python train.py --vocab_size=1024 --parallel_block=false --init="normal" --train_tokens=129600000
Each number is 500 + 40 x the weight over its row's rms, rounded and kept within 0 to 999. Layers, rows and columns count from 0. Numbers have three digits each. The size before them is the row's rms in percent of the matrix's.

# gate: layer 2 MLP gate, 704x256, rms 0.131, rows 491-525, columns 0-127
# up: layer 2 MLP up, 704x256, rms 0.131, rows 491-525, columns 0-127
# down: layer 2 MLP down (transposed), 704x256, rms 0.111, rows 491-525, columns 0-127
gate491 100:508555517477505499527538647503504513510502515523453440466489536581437527509467494483547532454472465494544499466465580421547509520526529547527523496452510538512563511552503505451480543448496479502565551418570516550551579541488529553536487578479467457535556459533485473473486526425468542439509555478490510556515546491525562497505467441516506489470508513479416465501595501429508485471460
up491 100:473487466533486495468427512460448450531477415488437446519489581496469529504570517534488545553542543537499441540566482513511468529473501540521530449515492468508486479470564576545546433452479561502533519470412492515508488483496504466507499501476473550477468419504505543560480485466418469448505461534516475538517536479490546515388455498503538482561487492528403542481505556503562513485473
down491 097:436523521531532555436420535520508544491493566506477458473447438448489474488443457487480500480507474485493472440542473533557502485420495421492480581556504468477516491543586476519415464480524467501479468475548545455467554510498546536559569546511521573529529513453541485486514502459488530498578571530485535523623489508473497495579579504506503518520499500507478515500509513537451482457449
gate492 097:497517456501453501507552584521481432451565501507495445500596500495469458424500448521574459489568516514532510454446542541465493533505485463500456508526408473463508502526433521471513495534528509575499447458475480491521460501535460476510454497479496494493421516577550537470485509470502523538467478515561517486507489477523500385498521520537496520447442538456545615516456518419528381528502
up492 104:481535509548488444511526505496491482598505472511471504506491462431528536495493501521510434499505498434483483498464506547466443459461546486503505549544463429579437508491419472547477515474453534493521455477509544515535434485505511511516457547500570487504538527484604456545457512512498454486426519473456527517408418430574521521542512486483616498537506508498512447511435473571479475464457
down492 095:506474490512545473582489503545490509485504459552457538478543523441504540549522575481545492494484493473548435544499545486495505504511494545473455446501523574603540505541515499530504513490475544460564540479457422538554529469466506458476451509514562502544524495507484468534476496578483488462473552443566526515531515577512404506412594560491493568514487498529487449557536497449487533471477
gate493 096:517514412495529572465544498475567516495529534497531474408422543510563472496446500455595532517563497491434531421500509405537443553527500456494537461487520471551503497508548496448492534562567512532450522492565515505451572467502477561521520573551618508523505488498486517483427538555489525531497551514590510461520453501462437452425422485544513491506511476425530429525557539503490471492485
up493 101:550556514424540462514505523519465517439508513441463442532469517494537485474445478484579495443459567540550478487459405486446489490568486489540561497501501521534513544505512470480460508492495484473527437546520523583584479578589508525508467398555512562460486448529499500404498453460568537482530447462520504474526468502525517527533547610454515495532461531476504578537472520533516558546480
down493 101:593499492519512510443429441548507498469513538464487543438531526476494524515513535494482485489517543508550513474533527424582550490540465485476487462634469511519560439529482514491505461504490488438499483431499419513523508535495544490475466461461516451415501494510481490473527468450486506579517605495506516515564482495461535561508488506430481490534461459595494471469507542417489462473521
gate494 102:475451592482501490556525554444502483495457547599494496532540541517518509484546567502477439541524508549524493397504488424491494506516440515484538445519543537477477511451477478474545478501487475530458500536449497494530450518515546459413525513448434535520485415485484469480481492542603538527506465492466495513520539437497557506477471489458496451471487508536437483393558456569493430506479
up494 099:529559502561485534419514502529572481525519478531519501535483521512524500577437483492510530535544511493519475555515547484477528521399470562468429599478477508452492554464479524462529456453503518487529546497472551537507440483487525492477450465501477567525477519543463533449463468445475428523494526563560484490482499530502560494503499555449491478412529502497560445541526497499487506522492
down494 104:475503460535459515528454556496506543488456471476450525431473469514422488464457524526475527496499490498496553512461502491578583473532509467522463454447613429555495531529466450519491510503530454523495578530415493490448496488443505539499610390528522581500458520559479434455531463520506559529496553561413505572529489517481493544535452492438489493495495523534485462497515526546476504469493
gate495 107:434567546536466540545473513585496475466485546479551537470536553460534458482466471470576399520492499531581589393571427464529464500473518431487487560519518495451481533506458461479519469520493548482525514481514536482575461496539506525471518515478530517518638542574489516444518502492503516493496526553498473500567498451529477505416536507525500487500564441420523477511556504552523474486542
up495 102:491556490473539520502604555456464570549541507401429511559412481501552499470491511544555410499630493479439534426452533496522511517508454466513471537554513544476534549493477506450473517529521509508566512500482521550510494462419479482465516452504528541461501554475546494504429414406470451514516457461502440501493516539438501533563492501522492535503562581450427477452383440482507518463461
down495 106:530552467501534473501503494468562484507482524548550403540585498511495502509603503495457486555455518553521481516413506497515529527420482508531527497517494485520507502530568488555571472484492474502567549533461464471584472534576577482529514501524433462476532620435475511447521471507482508387469533451500555545435505460503542477450555502467540581494546514491539520494529479446561502454480
gate496 100:412516545545541544547527516533435562527508484494437502525531471453486429500501516498536486510481456425621444506462510449469502527523574464515481469493506484433517453451485533445557493552555536523487444470480422476454533472509446527502489485492532488490532544561549486514470465481501486487488530498518460509539513538513548501505494533462504463504530467447546545492459522555521506519495
up496 101:481487466500549506389482499461505446549496505457505518487530529543472571505478506496505492490509474568533474462511482558477453495481479547456518468454574486545508470555520492551511541557458426469492543536546562509484445540494501463461487524533532494438500487520472421403572501448482495498454471507563504441562530482426575494489519442516477532502500554450528605462509501572506432467540
down496 099:474533539460476551488529515499526501496443480476444506513521433541498487530536469561512501537553489499477502587481487557540509530496527502489501529515473515503513494503413527488510517528495570483514523501552548505580494502455460459511485441582505400482412503502450466496457482438471559515491548437499561429494517449500539493435467503458530490538472532477536480465530489470406538465514
gate497 095:577464515551458484588556498529467514515490471431475473521580498595492526506431482535488544471461476508474533527404455472495495521498537461449478525529490505525416497503543556458518502566421522452532525462501506393520551495441476495562507550516533493554464516490509492496455506457477509519500630459505451495528448483513419535502572520515432468539483533521541478472503474511509539526531
up497 102:493491516435514540504469481484493511550507471496380515430508550452549513449490482427499562557558474490500531504513490478451543432556546463520501519499501478525525485560541479534538471510502619498558523511518454541574556463554578535492532534541506513568582482443547525463409494509527503535487526519489484528536455512539481527563486547477522464456509442495531538558545531486526577497544
down497 106:512470493483552461535471564434470495538486457601538452491488395478475487528476487551487498528482520545499441476481524494516586477560550525520474542500524464506475511487516493511453497477506513483409507514447526463555444505492497493500511458526521466532483528511523449487490487475541453394448464531489516497499466473511462532471491443513501562590467483480579538523492616510585548427474
gate498 096:473526494567485531579475549554586575437464477467462544482451542518460536529481481521491579566530511475537542520457527531474489558510524478521539483497538501461492529540527512503405468450502460564541527534598468525523475496606509493539551510525430562489517546491440466472564516517481460548446462476481511536531465433563458489470549465540573522443499463531529453486441540490546462436554
up498 098:580488511468481516442500517540474575536466541533461499583491450526433478597545464416434459486512475559450492498571536490522439519551512465572435582474494561568480535489408510524434515516483504483430438473516460501549507454502534458530480575510464549464518516484433471479479458478548542518485463501425504465461512475505505495492540546495537494543493547481479463520513552521455502533559
down498 100:435410419515453550534605483549541534470486470482521550512528427466508581525514493529480504500513446538500480482489538498370478520580510522550477411474459500491539549528536560492486510449583510510466477589581458505565591511462504513514560453521499520491534446521473468399477511400538530503490431399492512552503421457517442515461524456487516539526452567455482439497450474505432575548529
gate499 096:463549503544477539496553469502461539581486540515482460480543437458498532511496445494481530506530526458515464574520479545472434510459486463436437462522555516454551475538390463468504535535477492517487474529470465459519523467478419486455537473540507508480485523511535554434493520500477565477594513494486483490498459524575474573476567518542502514400478539470509511511427459467538601443510
up499 096:528513522490522469465445512490537516452508440485483545464501498528542471565475539503530520531480514452513503509557429496523469526511532518479519524528548510516483446486544466417518472480539406561479581562504447547460486504553524530490455465499510507427478427592505452476490535380467490462511421483423548490522442558557454432526528438488563536526472518513478469543477512456457502534435
down499 099:594510550490473466508490499454486466455498428448567527562514500507473473493475583526440524518514550500492519503467546460489540503448510596522590547435458512548527511500528513444511483538545535564530538467520549546530489547490450499526496523479485475515496555474425482536451519516510489544449451429461530489446462549497466490432447484494455560496457487477420560511508483529520493460493
gate500 102:525483471534500537537500516476476548573497507505503502429520459421516537508521497483481427460482504544506487401508561504476463481456570487482476515485486488499456478528573437503514536549507442525470519508464494492528459475465424468477515508538507553446554456513516453486536459565475439535519510614478447487494522500544554519489528465449494496556626551477440484529522537552491582433517
up500 098:470490523491523494449518487473534503485513507551546517475482497457525470443474408528421459533511551616442434475529457515408429544443436487480468486511491528566472520518531435529508504487508509521572478468511536449541477512533474507497493580462511529496533518523523437515519462580479491464446477459440537445508485492487555515483521491522537454497616519544460436444535511524519529582455
down500 107:485525542475497499500527547495492565527467527431571564539492523462553564446556537504471551520511474530491454506490480492482552516494469495441503464559461460450534524535557347508453537538504476491605429527501510497518529488458436575498569526481482536469510491448506522481525424504508596516500577549502507519524457425468498508432466496527541514482547557574511502526533517543471482551518
gate501 100:513563518426512449522498441544466519571498534526438534488485444476499451534474486584552481505455474556576540579510451538529537530448480461517490429500455541545509483397533432511536538479444522534500534515429538485469501530541518472530448468547521548466497444551483504426499519531478560395475527578500522389527538476518479477513559465518560465488534530529481482521494502525445535414494
up501 097:501569497482528525517502501399527551509581528552494568508479503477514500526529566532414491573469480474485582539522523531451495485481512523554542510498423524493466506506490493521438597466529508495516519425424512521518538543411455485519437568486486510486468475487497515462528450495468521512420481588421432546526445478503475519487508493587518491438567496540543488525444554542552530492518
down501 101:425463512470456515552607483552527539543572432552479583534467546488556478483492523511487529468467605505455433485456570473488502437542542500487503513472493553501488502509458497486511517448489473504487505476542466470498462534583454540483421507459504492574519482529539506503488457497473466494572518553539512501417499532525379442513505514558492531490489467508481475509516586419483534501563
gate502 095:507425462496521530556512532520528433454543496553493537480548502518503499476518483503579556476545494558531473580524512517475505546567533463470453558443522501476507545542579513504492545482456490520532552422540494493490502543494469529443516465481435548532434495533458499513538525521494492542420497543446509453482494501513579495484580504529552502486471543498480563559438491518536502497495
up502 097:494481441507443486585470525488468446498467554529479532426460528463475513544532518494574441462481488507467512544463465552392554435460527457493458474546574509515523481486528503405516476464514584451510497451478516517463437548538501518500486461499532441493512470477505561521498496489495509473481493460548443498537519534473506557534438512463500540485540531529438524429470526506570507520534
down502 100:541475489419479551553476491443514534441524550499482543514501465471500555486458551546460492522552484514495519526536580504465493524509557442492487512444554511532503480465519525468548468510486506491513446472427541422524426565505531531483497605556500526559596489486542514459501533448525533507464585431472467517536492545515476480484471531554467476491451579543480486500540468508531493565493
gate503 109:455477465507427507534478515447521417531544504515426535492548538554539510476460464565525508476500563457486577489572489535485535533425473569504536406624523468495549454523527456469476514509417524460509500520475524526553528523522527517484453506429463512412488431434537471463532525511506571540492477535511475502526508463527484420484507489512520479562507547457470542488499479479455518503475
up503 105:519473486519507499501433565479418525494539582465436562473557477498490435473483529495507590566515499531479500546408467539532513537466535541505551458566491567496515474413524395498505506450514563515471501515481487488482503488470532496541474479482558483506493510490525483478549501491543496531516481460537535434447548515470495464490538490433467468471517510532504465542525492528496499532434
down503 103:495568453471416544489465480524499445487542530516538514457544549508472441506489541474449511437441487460547523576577428507462526501459512517542479501547543489507507554461498433521487463501498471536526464480469489514485468554449502509473508499478503474508491536447538470480509523439455469602540391405520485516563562481522540487499470563553575358484534533500552501521519429569558489504530
gate504 103:541521463502494523513444551549540466516472450464518540555493494429471501578459470395542482492462505476511489487468533480471463515512508452429525557510480452525529546491533489511469523540581464541497511468486502518462525470492440474470522504495506553532571493551469482505423477552498524463532542452535475515470464384534442495517521499496448510479546533526407479525455466470523545549563
up504 104:517437421538520505487430510530417515513474501509482455474480578399491530525441522491484532474480429536586520512557499522534506525586537517495486504599446519483572500470530428504451528511493531521464492477454443478468532491486523511460410470493511510540552546512590539548537509512522371506479536492540512505490470528475530498462503494566552467477471439483501492563456536458483555461430
down504 108:456450474498511514465445521484510466523488499460453626551535434548510503573489473495495453545540499486593604430525538465481460561461495453562489513482542511493528470479418452523491513489510447483459450516490487486519519562511538491511550431535434493519512418503511543532494463407556512473466491467553426553481511521476545506468470595434474576556526519520488546460556513470466523519533
gate505 099:424594547464504447505453507545483545547547547415465513484507500520463521557525489541555496466512454483470517488516483518495565488578532522474499518534539441528503488520502498540484531519505475536560482522559514416426491483470519515526527582537446486538493506538520458458573422455498566594436459538534481451492474543504498461503521495428550463463499512507503491491478476602525393474553
up505 099:517494463409513572504464422483533495485517490555549499456477462591501518554459438461476546494490505512550502422534529583458499511519532487507486461441446542484602518510477461501492547477479553522552506484486424475534529454472429447518474553520443482518538476505534450524429454508450520506537529450490538544528532477507596479492505444447515445531503538506442500546466455456558470460512
down505 101:418528422515567555492548555527483522432497520467500460515411469431504481569408505472430462558505482525516510492499549572464549554565480514515493514417472414477498515519454530527506443531457465430500532602477598537491477461514496446482519518469543500452470493492451480475506539487478492512497547495532473542496506524493502553463542457562495538515538513447545469496411438516440475537489
gate506 102:500515444483465509538575529433506439489475447511545510547446507522517544540413516473539517501450491520519494495457514433444399462516538484440524529456472583508496456522590482505570529555628500583491541514426499526532526462453493495501466495472528554528533490501538479546554479466443490458556460521445445511479488475573521527421503527419561525534508510536546451434526550578477529453525
up506 099:474481470589560535504563596507480451523521524476490449534446530450450567435493504414515485480548492462519525488514514436479495534534500439405564490472461529503517532540576474511484449509574536593435484529460498446541504499506532503476524509487458495421543490497467535480506481440548491421521415520448545474425493574540397508487528480425471487524622549482485545497489487508477487528519
down506 096:439550463447537462498536516446509486434450561515509471493513570508480503492472516425508476558441470497501449529438588438499449522505557554570492481413518477535461491511509442529492565475495504537482449495475414489499490494446521564494444528504595478497506501489562532484486469479445505463518570505501502533549538472495414522516469486499499517514497552433498539429405562522522506533486
gate507 105:599487545496493496514495523466456527517442477572482526476505495542559514470536549486446520542499543465488497500567462502423505466583610484513560474518455544426534476461379459523458504480525492489490539523422575445568563488522540558481471476516510434479429524543504481535457566477500467460472465541536544496432471486452442428433472494522572430533462544530428444529521503408416535462489
up507 104:479490480493472492419466510500495460471528507490497561564450469493445510569599457486488458586467466509487473479396526552542420512460460512480466540478467557530479471532513541485485448513488548460503492468548441482436493488487498475508496500393537470497513457525427561539546411505523518576445556501506427530478467475495547541596532478451535521474514500508611491507493559511439478567509
down507 096:449451531573474516574599453493462478500487558461498439546477459499545493499493482486535530494526549484524458451483467461499454428510569511415498515561481462537410606482487534530463505590545487518509533465560483493509449516526458467496503585541495459483462515479590526425479464594511501534460515552488507508503403481566575517515544469460519471478482500418441571438485495438476521552536
gate508 096:523486440481453553486455484456469510545505456564477492424523559473474536539537578513474479607531541477556520466559524513470482525495475477483436533518488464483492469532540452547496554434502529567529457475522455485517486426542568511442489531539515531595441412492512450476470562525545525536480495540518533453511488510522505499480457448504581523410444556473550458481461508506555451477447
up508 098:450456486482506525483494515492486496527573477483512408463467502461507570549513568478441529562525481487537524541511517556533450467500454450469427512547448487473504502485514517490536556424501491530566455466455393490516580452501464513537463516524506507486501431499475536378388509511493549488463464509557500534589487528488519524477531494511455487507485532477472549582447486576514470548527
down508 098:480508408452477511465523515533500449541467466502530486524451547539420520557519488449432472558525499537556520530438459603514493466528505475496520482598440534510488581461535512500532463483443510514532502571504522496548441439524536504482504471512527533497461450486509477491499480542484527511461447560505466449583575514518468534511413484466462514494443490566562500526442446458453494506441
gate509 105:475545584565526483497428582472545447526422493506568519467528482487469433550433489496465535534572479493574475463470522494406482493485515538528449482490555451456504514509547494445570521532478515485493471497514515482515555458492488434499508590494520483460446475472537413545464470459451517499480514476422499503561524378526472532440515527429532496504520568565482472558561496490550530549519
up509 107:544408546480459507489477527506545471514493581463428542481541532521578536529576518519499411475522506519475456561477500534572549507480519489505443414552499456501493455537452499442463450475481451457496506565502521515451502552452523529520570509514461472519509468518419517460510502465498458457510429501441470511505458484544486563503507491542461514475484474421447513522484451498510515469481
down509 103:508409490468472505493520446535567517505545401471500533603540565473479476502596470522535465506504578464522573520537510484517524595506446463492444485470489457522516504465492460489494493464506539479553523467479524461568488461416502510580528532450505493548482457506452541495503526497498479585458525518490460556513508523511481558548538431598515498508503507487453512486611485500470506394577
gate510 100:508488496504505464429509498553545478447467527406525554573523462524556433535517536498502568472606545385523494532480499537556578509488493499523491524487551477447461557549513465510538514556475517506524552488490491520452449439549504513448490461489597520472511474521462518475441512456492476563538510509510514505522556504505444545454548464486546537428607478394488519451461487465496490455476
up510 098:440527510452534451467458517518568463444466469437500494488601549541508531478500414506491431592561473485561465544465486503428498496520521529458500494565487481525469530454447531415485536529486537504461527508483457480449505532544501513594472429520457518527531500416570518496572500524437493601479458463517461573500501567535512466540564474529492429486457517402515499525488466492454484556475
down510 101:559453454453478493550441529503523487486461486538550476565566512441499474481522501475504428467485484523538473449504563529488507472477518447486482477398513477509443488456478585488575538480493546416485451542502426504488530472486441550493455575479559521470485500518497506479440458566495479448529434468549493470517456523537500532510533562467529536520525383502536542515484507481552507523516
gate511 097:487553479475498477558532574471489489463489525456481417511501557482497528428459512473515421487502496338457516441469525476529483481424501506454477549567508436499568472568574564440562489461415519533504440425519524529552531552500557470479563545451497452496526455376486506546513455429461519470552444457565532429530478473483518498470559459491540533512465486483539436490476515552489528497512
up511 097:512507475492517436507445487545518482506523467516565471545557484536469418529481449504383479472495463508490461495508519537550457500469483506465492496447490545459532468528511498552500491515539528455446492567506500563461513537483508434504465467505563454545487531518440517476393485530466463473473491515510468538557472459516506491514495438499523524579512537496516482482457476516513513426410
down511 097:502547485392501522467491479454467434487498521552478453519574514458493501570457478474521447462505558520522506531513556522440465540516492527514512466452588524513464490524556459475502498456497557515535560465464493583494453517494401551557476443459464423500416497498536482498518538516484509482526564544444510586540482561532511491488538529477551487556467493518485427532469562488459523483493
gate512 102:457495512492404511510486528513541465513494494519509564551489472523509517524468495531496488570468529548502445547522504483473541515560459461479540465471431530503506605503505434421500533440444526493551516478503490496616470507488489467583452510534483466475499499473486486484402474519565524455459479565527473570500435488536490484505572464382515475478542576488498459489500514586470522399461
up512 108:427520514440522561512517529502501502509456507447466465477540559441531416469475512526515449472586432489451517496482527488554535489483528587432538498528524446512495501434583501486505500502502534479519497492438568533437534465502495524461462469391494442522502500466534511497516544411533507579578427465533521475492489459574522525446442542505453534433561488545481478450509471543528516598443
down512 094:488542428454490470541447496475479494506555549506494502485468511500420449413559502532489483512494457493485504493538418516468550508468623438510484515530491423480564448437566470499533469529516479519494530482443521506518490516494506489513595447490483492501496501453537493499467533497499557440545560483504498510515586470474595512449516458448499519484534480502526561509503483550524540593546
gate513 099:470598506528522567407493451404549469550438531512556467484474499525464551494498543557513507454538476499525479500604524534552506463420483556510543575452505550450474561488597522510488510516524465531568530494482473496458534520516518507513523465521560497491538524452518489506426488483461466517511532472541559487510501458528493479492472541484497518467472541520498528455533507467454559449591
up513 096:485461530527470462434471499494528497478481537507479475523505405499461499466541488458439522471472456535496546499457452507497514522503471484559421531483572464461520523432495498545513466559527553543503448605415512491520521447588448507490463484459527413534487473483521559546446503453527455534526544521495504493490530529462551520522530513495484468492581483499517467513581532504473526529414
down513 101:537501433465513525487538522535446531561433564504446502530505545526505502590473520508528491510463484448486550543521493500467443529543456523583540476496505455546542539492502455475436585510480444549544543452499512427469540525473428495415454542522508458494507483548512499454539476584511528467586495491533474541433545430494522494526517478463561483487433438467513465480553450511570527535480
gate514 098:510535514535521544544492607450503564520493512529488541561518475466454478553565434539475448458464540453499431466395522452562451514479513469472464518498454439494469465457551500437596458472519505544518439458556485461449559475451570545486499497543469525501557541492491593425502527552529459433533459468522581473472510529476534526434473521500498493493480456462436588494542491522595462556539
up514 097:463494487458463481500484463459420514474556560577531548511439461563525509478501486453473527585501523496546491562521430558528442559516476489530594552503470606498515495482463573491470560426467440418443564457516509534560518454515557420479488451434545528513520453493543442515516477556479501514464496543564551466533446504518482505591485463530446511501444579510507522515446482468477464520448
down514 098:494428529473435474458532497429476461524523486552514521524509506589568512474460519480531527495510436504515545517480468554509529503485456462445559458493495475453506479462482441469535405551492478564542413446499489471434516477520503587550562526560481475468489455543514524483499433550520497428490432483479480448561430537507492490501536550501520596538537539527445484559548475490462478446471
gate515 103:477475475523466514571510591528484444483455512462525479457523539466565516503505391526483514480481471393529459564437424508496526486489522488462569499424475623468517504436475491476501497560509519511478446499467469513520457529504463468524484458465497487440425487546482432488422423495530516501466468539465420498516527449509467559519485496456597513546432482497554431502444440532454458453529
up515 099:522509520540520483450494528525499525462502436479445545510496461455522513474475410487521483538522489563462525542507458570484456511471514448491483501567470515547502476474519499517525469506505472487565518528459483564501488532541540479494582461492457513429411556465485546472444503477462510465461486535403467581479541502488486566482565485459516532533513476541495530462585487456523462491583
down515 096:504371488389497491508515463494530470503472549505466491447471426518481547569430412483544495520445540509484474477497482512503549559497471480484494465464569502486541561441562433514507459515567536608548480510482601465514467472504546547539542471547478499468456468462526486511509497482557440505478413455506541532449407491555498474484490556518561433495487474494486507456535532484505516544533
gate516 095:535530520504504528529514529538545490466513469497486472430477482506562556492512471488549496514515509553495581540516471471495464530538500490591463464508503567510501490468576511507550551462516482444387426499532496563504534449518469528494515486396559480550467439468534483557501508480553535558509547547534507497448507502479520428429441478542478452473472460459589530520469481439532455534483
up516 096:532483501495436488497504532540553539563466497505533515487464493501616583483574406529526477587537524503544466443541447458442465478463479515555505502537453569464519528492471461547510469542493530527466499453544523523531486475498538496495543432532450500459503478527550486560463568479515500461529486566557478498496472501465558466432439514465447466453509520516464489515465488512528641550511
down516 093:469495530535502526551428473539541542516454454528491536518538501493581556505478496539483550511524515514424482485490499495528505465510505505512462480535475432560460530446514457423515524511462470437487498557495494484536519538557539504471467406530511469503532459468492462446510520604535487483522520490529445483569491481466405510470485541466448547526421527498470540415561494541510450650493
gate517 103:478508531486477331507434559504541485489553471450525545482523504513487454529462529489559512497508542483398467528634470511456434458488417472512546541437474487558548434546495457546489512533546491534468518513502484513511548529536540468568483476503516475464503402418533457502554497541506503540498520503432497426550567491475514492492483480533485455486608511510498565516543529577512470466578
up517 101:413527481523440541519477485547450508522398523481564560566558453501468453561514462518468483511467496481506460505478508500538576509510527511509501498481530512479506478462544449538505469509539436532534497480490484476467466496485501430440533460489418470518558538511508489586498493520527484452467450517490444538556525485483572497506583414556485474492488471484426519448524419503475456471510
down517 101:479474393388543363473498535497474521522493488491518441486542516454502465440517496482535520552560482457437494461520529466481516481458454493395498477477528578416509509471540424490535513456485564459494512505498562444456473500524501491471461565486536519523475462530505544406571497476538506469514480528424433476494527490528544489409499560514461469498406460542464486544474578522545548558475
gate518 097:554434546436539514537467507500544429456561563517542521545492523542481568463471535462467526483504414495494540448551463496515411470464451477477518473541524557439510411535510544516458488446502471476510434508458480454527483524549443485484520474497449513427540508486485491502530500514441525507532519484473516497619544550428554527509502452399567548573533499536471470458522465558454509528544
up518 094:492537436534524522453533427491478501541547455519422491434438400509491485511526518419531486536515495596553491503481442460506539541503518493576497484509478544501486507462463475537494494567456476464459462490476484507496484505568486483528510507467505389471491504516512467540465436550465505512501496530515515467466502501441526507535452522566519478524458458519550464445486507471510486557452
down518 102:482485505533497476483544487458514525540469642559574519484536545500529441555487504552471518480465541516542458522581487462470454493439441461461478521519527515441460568488527471499560488566445513466526470546491454451513451498455500531485521453480469540516532465541512547510534499549478519547491414503505489516447421447544547501504440497390512489487522513489534568465487453512429488509511
gate519 092:553524481449542451467470465507533461532462461450473549544574512494515470499510437533539489449477487471467452520492524567428460533511504525515473561488554445438445436483513415512552445498447558505492511454525457485485541489483519555479496481440456555437496488455508538482498482485528425471499492542540532464457482499482511415475522476438448478481480491531475390464560482468406510500466
up519 101:520488464491422412441507452501502487458493532626512373469488517487493502442506501476543507468528471470472507510487472497533510559561527514453458528427453392463554575537462531474492483485550451484461562570520497540480468513546486592445504505493548534496446481476484488554471497492513526584465573505455533527478499453478527533537489495485461476431534535535501563583483493571547493505555
down519 101:509530562502476519537530518507438567514556493474463502523431506490502466487475455489552469530498458503451531517498479469488484598557481526458486550418526499517556458573482502511542499516548586506490509518485510462495521440512516438452460523491499537535590522519588532490506519480472507446597511552451510497493383499446521539439540518529545598511405578479536451445492529440489554505592
gate520 094:550466497498494546456508478538469487450479503457439545518471542465513577509496436573548478557476582525490522488493539512495488540494422501546578536577563494497493480462498496471508518530514475551503480509433412521412515508564482475510559488558451473449458492494514566547529580450468515535447563491495496481505568498512528480525448491451517497491582480528470493449515505483454512469434
up520 094:440474465586520472557537562478577529403586517529463465479486447561436522473545515510541486515473453490475506532536482493514534491514537423475539497476477464510471543487477540547536470497477526544494553489487518468514518523447489501517570539473520473453574510519493516487461444490465496506436508504494507517503450549509443546532464439559483499437478525470419524444474497511561524537548
down520 095:520526452430439504463500504471495406513479578491447577574489551528486451462442483466565541465590517466492527500509511446493464464544505473511518541439496479551493496527504441483516458511491431525500482516513501469443435417480472497525590561531463495494507487495455510483471473511529527519500520517439464565490532548499528468511515487478545441439415520477516462519482477460477542539470
gate521 104:544456459506500481496484504540487506462468474563538513417462436532518488458565542448524475493492420447504506471484470541430579552520510517547513479529467502456481487485457540554542545499499534453501528439477470466547551483478514491509468610531557539440505578533468479471476567537456545502467517459492490522475492475482558501533532561454498514566506598470553494611479460525460400444514
up521 104:514507511492456467509519485471453546516531470564474458439515486460524548511431468505501585441505560515482491526501502496471553476485532506549486523527484498501523532560525492540473557455502400605530468543434483544494511473512438484517495475468528575462530450530524490458476489496550499448493558457536535448516498508532530510477489514435535559461531531479438474487493411495425495551591
down521 105:462497567468470488466500492480512526496424479502489483579498534521517562534439419460515512516487549554465575533442499521544558508582527486566466486443479522366543482529484503453483498463505490503516461536525575481464493541499405514494467462524380527526462410523526533485481481492474456557500505550526453487490482569478472547519488540511462486517531411500521475467492530451466431515525
gate522 107:532522490509543419528490434566498444540450555502523492520525445509556539549493488466428491441505567559439501475516544622527515485469458483456521500446538459497481510557489511560532542540544504598580471549430500523565550506521571520497485477460546506441493530546468445495502502585530537509500571468501538534473533432471490557533505539453511488472623544522470462536472497514529497517569
up522 105:577480486517488531510497531457545492547531535511502488471539482491533507520515474499456471477428472473494490497452467427422498519491455468508498518487553443550422434566540411519497506384482532452484511476504494486516465510450499551577495530539517530515570471478557538520493460494478485509493476500493516520439563435467483521447555500514504442499407491483501457427539548528445508540581
down522 102:452462534542501499485452483509519487476516520429440452519480561508459515504483542495502538489448479546498503561444476432470506452478467555448546421412453469488503500550574498518534474497447475473471533501556476553488439510513457499510485440462539577448460460541530502540515434484528455492451499541533542477495454495620566485409469476519490589484499518528537533477538637533513528522432
gate523 099:538475557581489558421561526502471448498500555453488539569492446436462557523480498457454511512475523422517483470530520519490505490460537439509469560519517525528525547514426581410499436480435486510493520568452565467582472446497543505437469502502544524468511485502603503501534482481487443469436557507499456534555502526488498507456499503417455477457502455518456477525527526471447473510475
up523 100:551559510476450517502456467490493511513558460489574432444503514473461492515438455551522482458455431487483468534484584468531503526478479477508479505578509553486497453489460451527565512556481532528555544480416440571468461526494574484460484547469431468453539516547429528437432532515497507494597505593551501492499523551472467486534504501557478456506486509495568503522482434474533445560503
down523 098:537542419519509465480516502455410551454507442539526528496457495510469430371572472498538472447505490544488470567554496532505496466533423500486512528452537527545465482479469529479460501452571517479595436520535587530457531541569521463464455595504524448480506540476518548441507501513488536458415487527477457483487481449442528523553447446489516497439515494508495429458518521492580505565458
gate524 106:535474544491489478520512529562539492565503467441447562522431478616443498527532540451497417532496494475509520466504495473547494416486509441447538546482460485527529473455486442433464519573528496538501535428468503559475498492515567554560462505423490476478456472471529445488395501490525525539552584563578484519534466505510454546597438480490395566490485503553498540471481508479547528544479
up524 104:531448507457535491508457475501616569560414480483410484517416519506467550485517425516472485476473490545510571497505467518423535532507539432575478498460561461472470476464474462538508451541466488491529499570559523558473522506479480458496492524476472494499526450491385436563482527560520504580558480485555452495486470456442520539570476458455547580503430587514496456510523485478514536518502
down524 110:541457481494476524523518509579491490535454530467487532463479498442510488441501545509480552498448525512591549500458443616430473541525572504479519510487479549562480497479482527517462416491441511580482499515500475548508512500477507472448467434482560542497545505497503457498521395491550496435536535444508520475559514482439573470454501460549548583450489517419501623548507503455471515458519
gate525 099:526525427516478543508499595544485480593504559500513523526480510522513544572495516566458501540474434483450487507462558491520534506519493490553539484549491525480524462547484474440473495463541489589490504490498483469529550558444442549460461610440522512492510421475515500505432585482563524534429608520467514510580446441509528501474460514534481530463438459532461558409499496457505546502605
up525 100:532494518506442506482563431528507452540499552453484554524501471464571510445444510569448556583534443542574496488506535451553503515470516537558451563483483558567524518575448418462506441436560538520491570509499395496491552516505484412529436565524523524519499477539527502494579509410519487510501497470475466530511419522515468546469486453563524527495531461576489530434554546437496536514481
down525 103:491608552480507478477570526467525429556513502469566463492550478504572499475557515497498520520502502466539490560504452435449570536534516551513521494495462486432441487553528476450502479485560451544475476522616444549557514519503553481490443521500512499491482452481402528455561502489565516572474460478537484475545556477482468492428454437520433428474560449482515484473508535489471500488504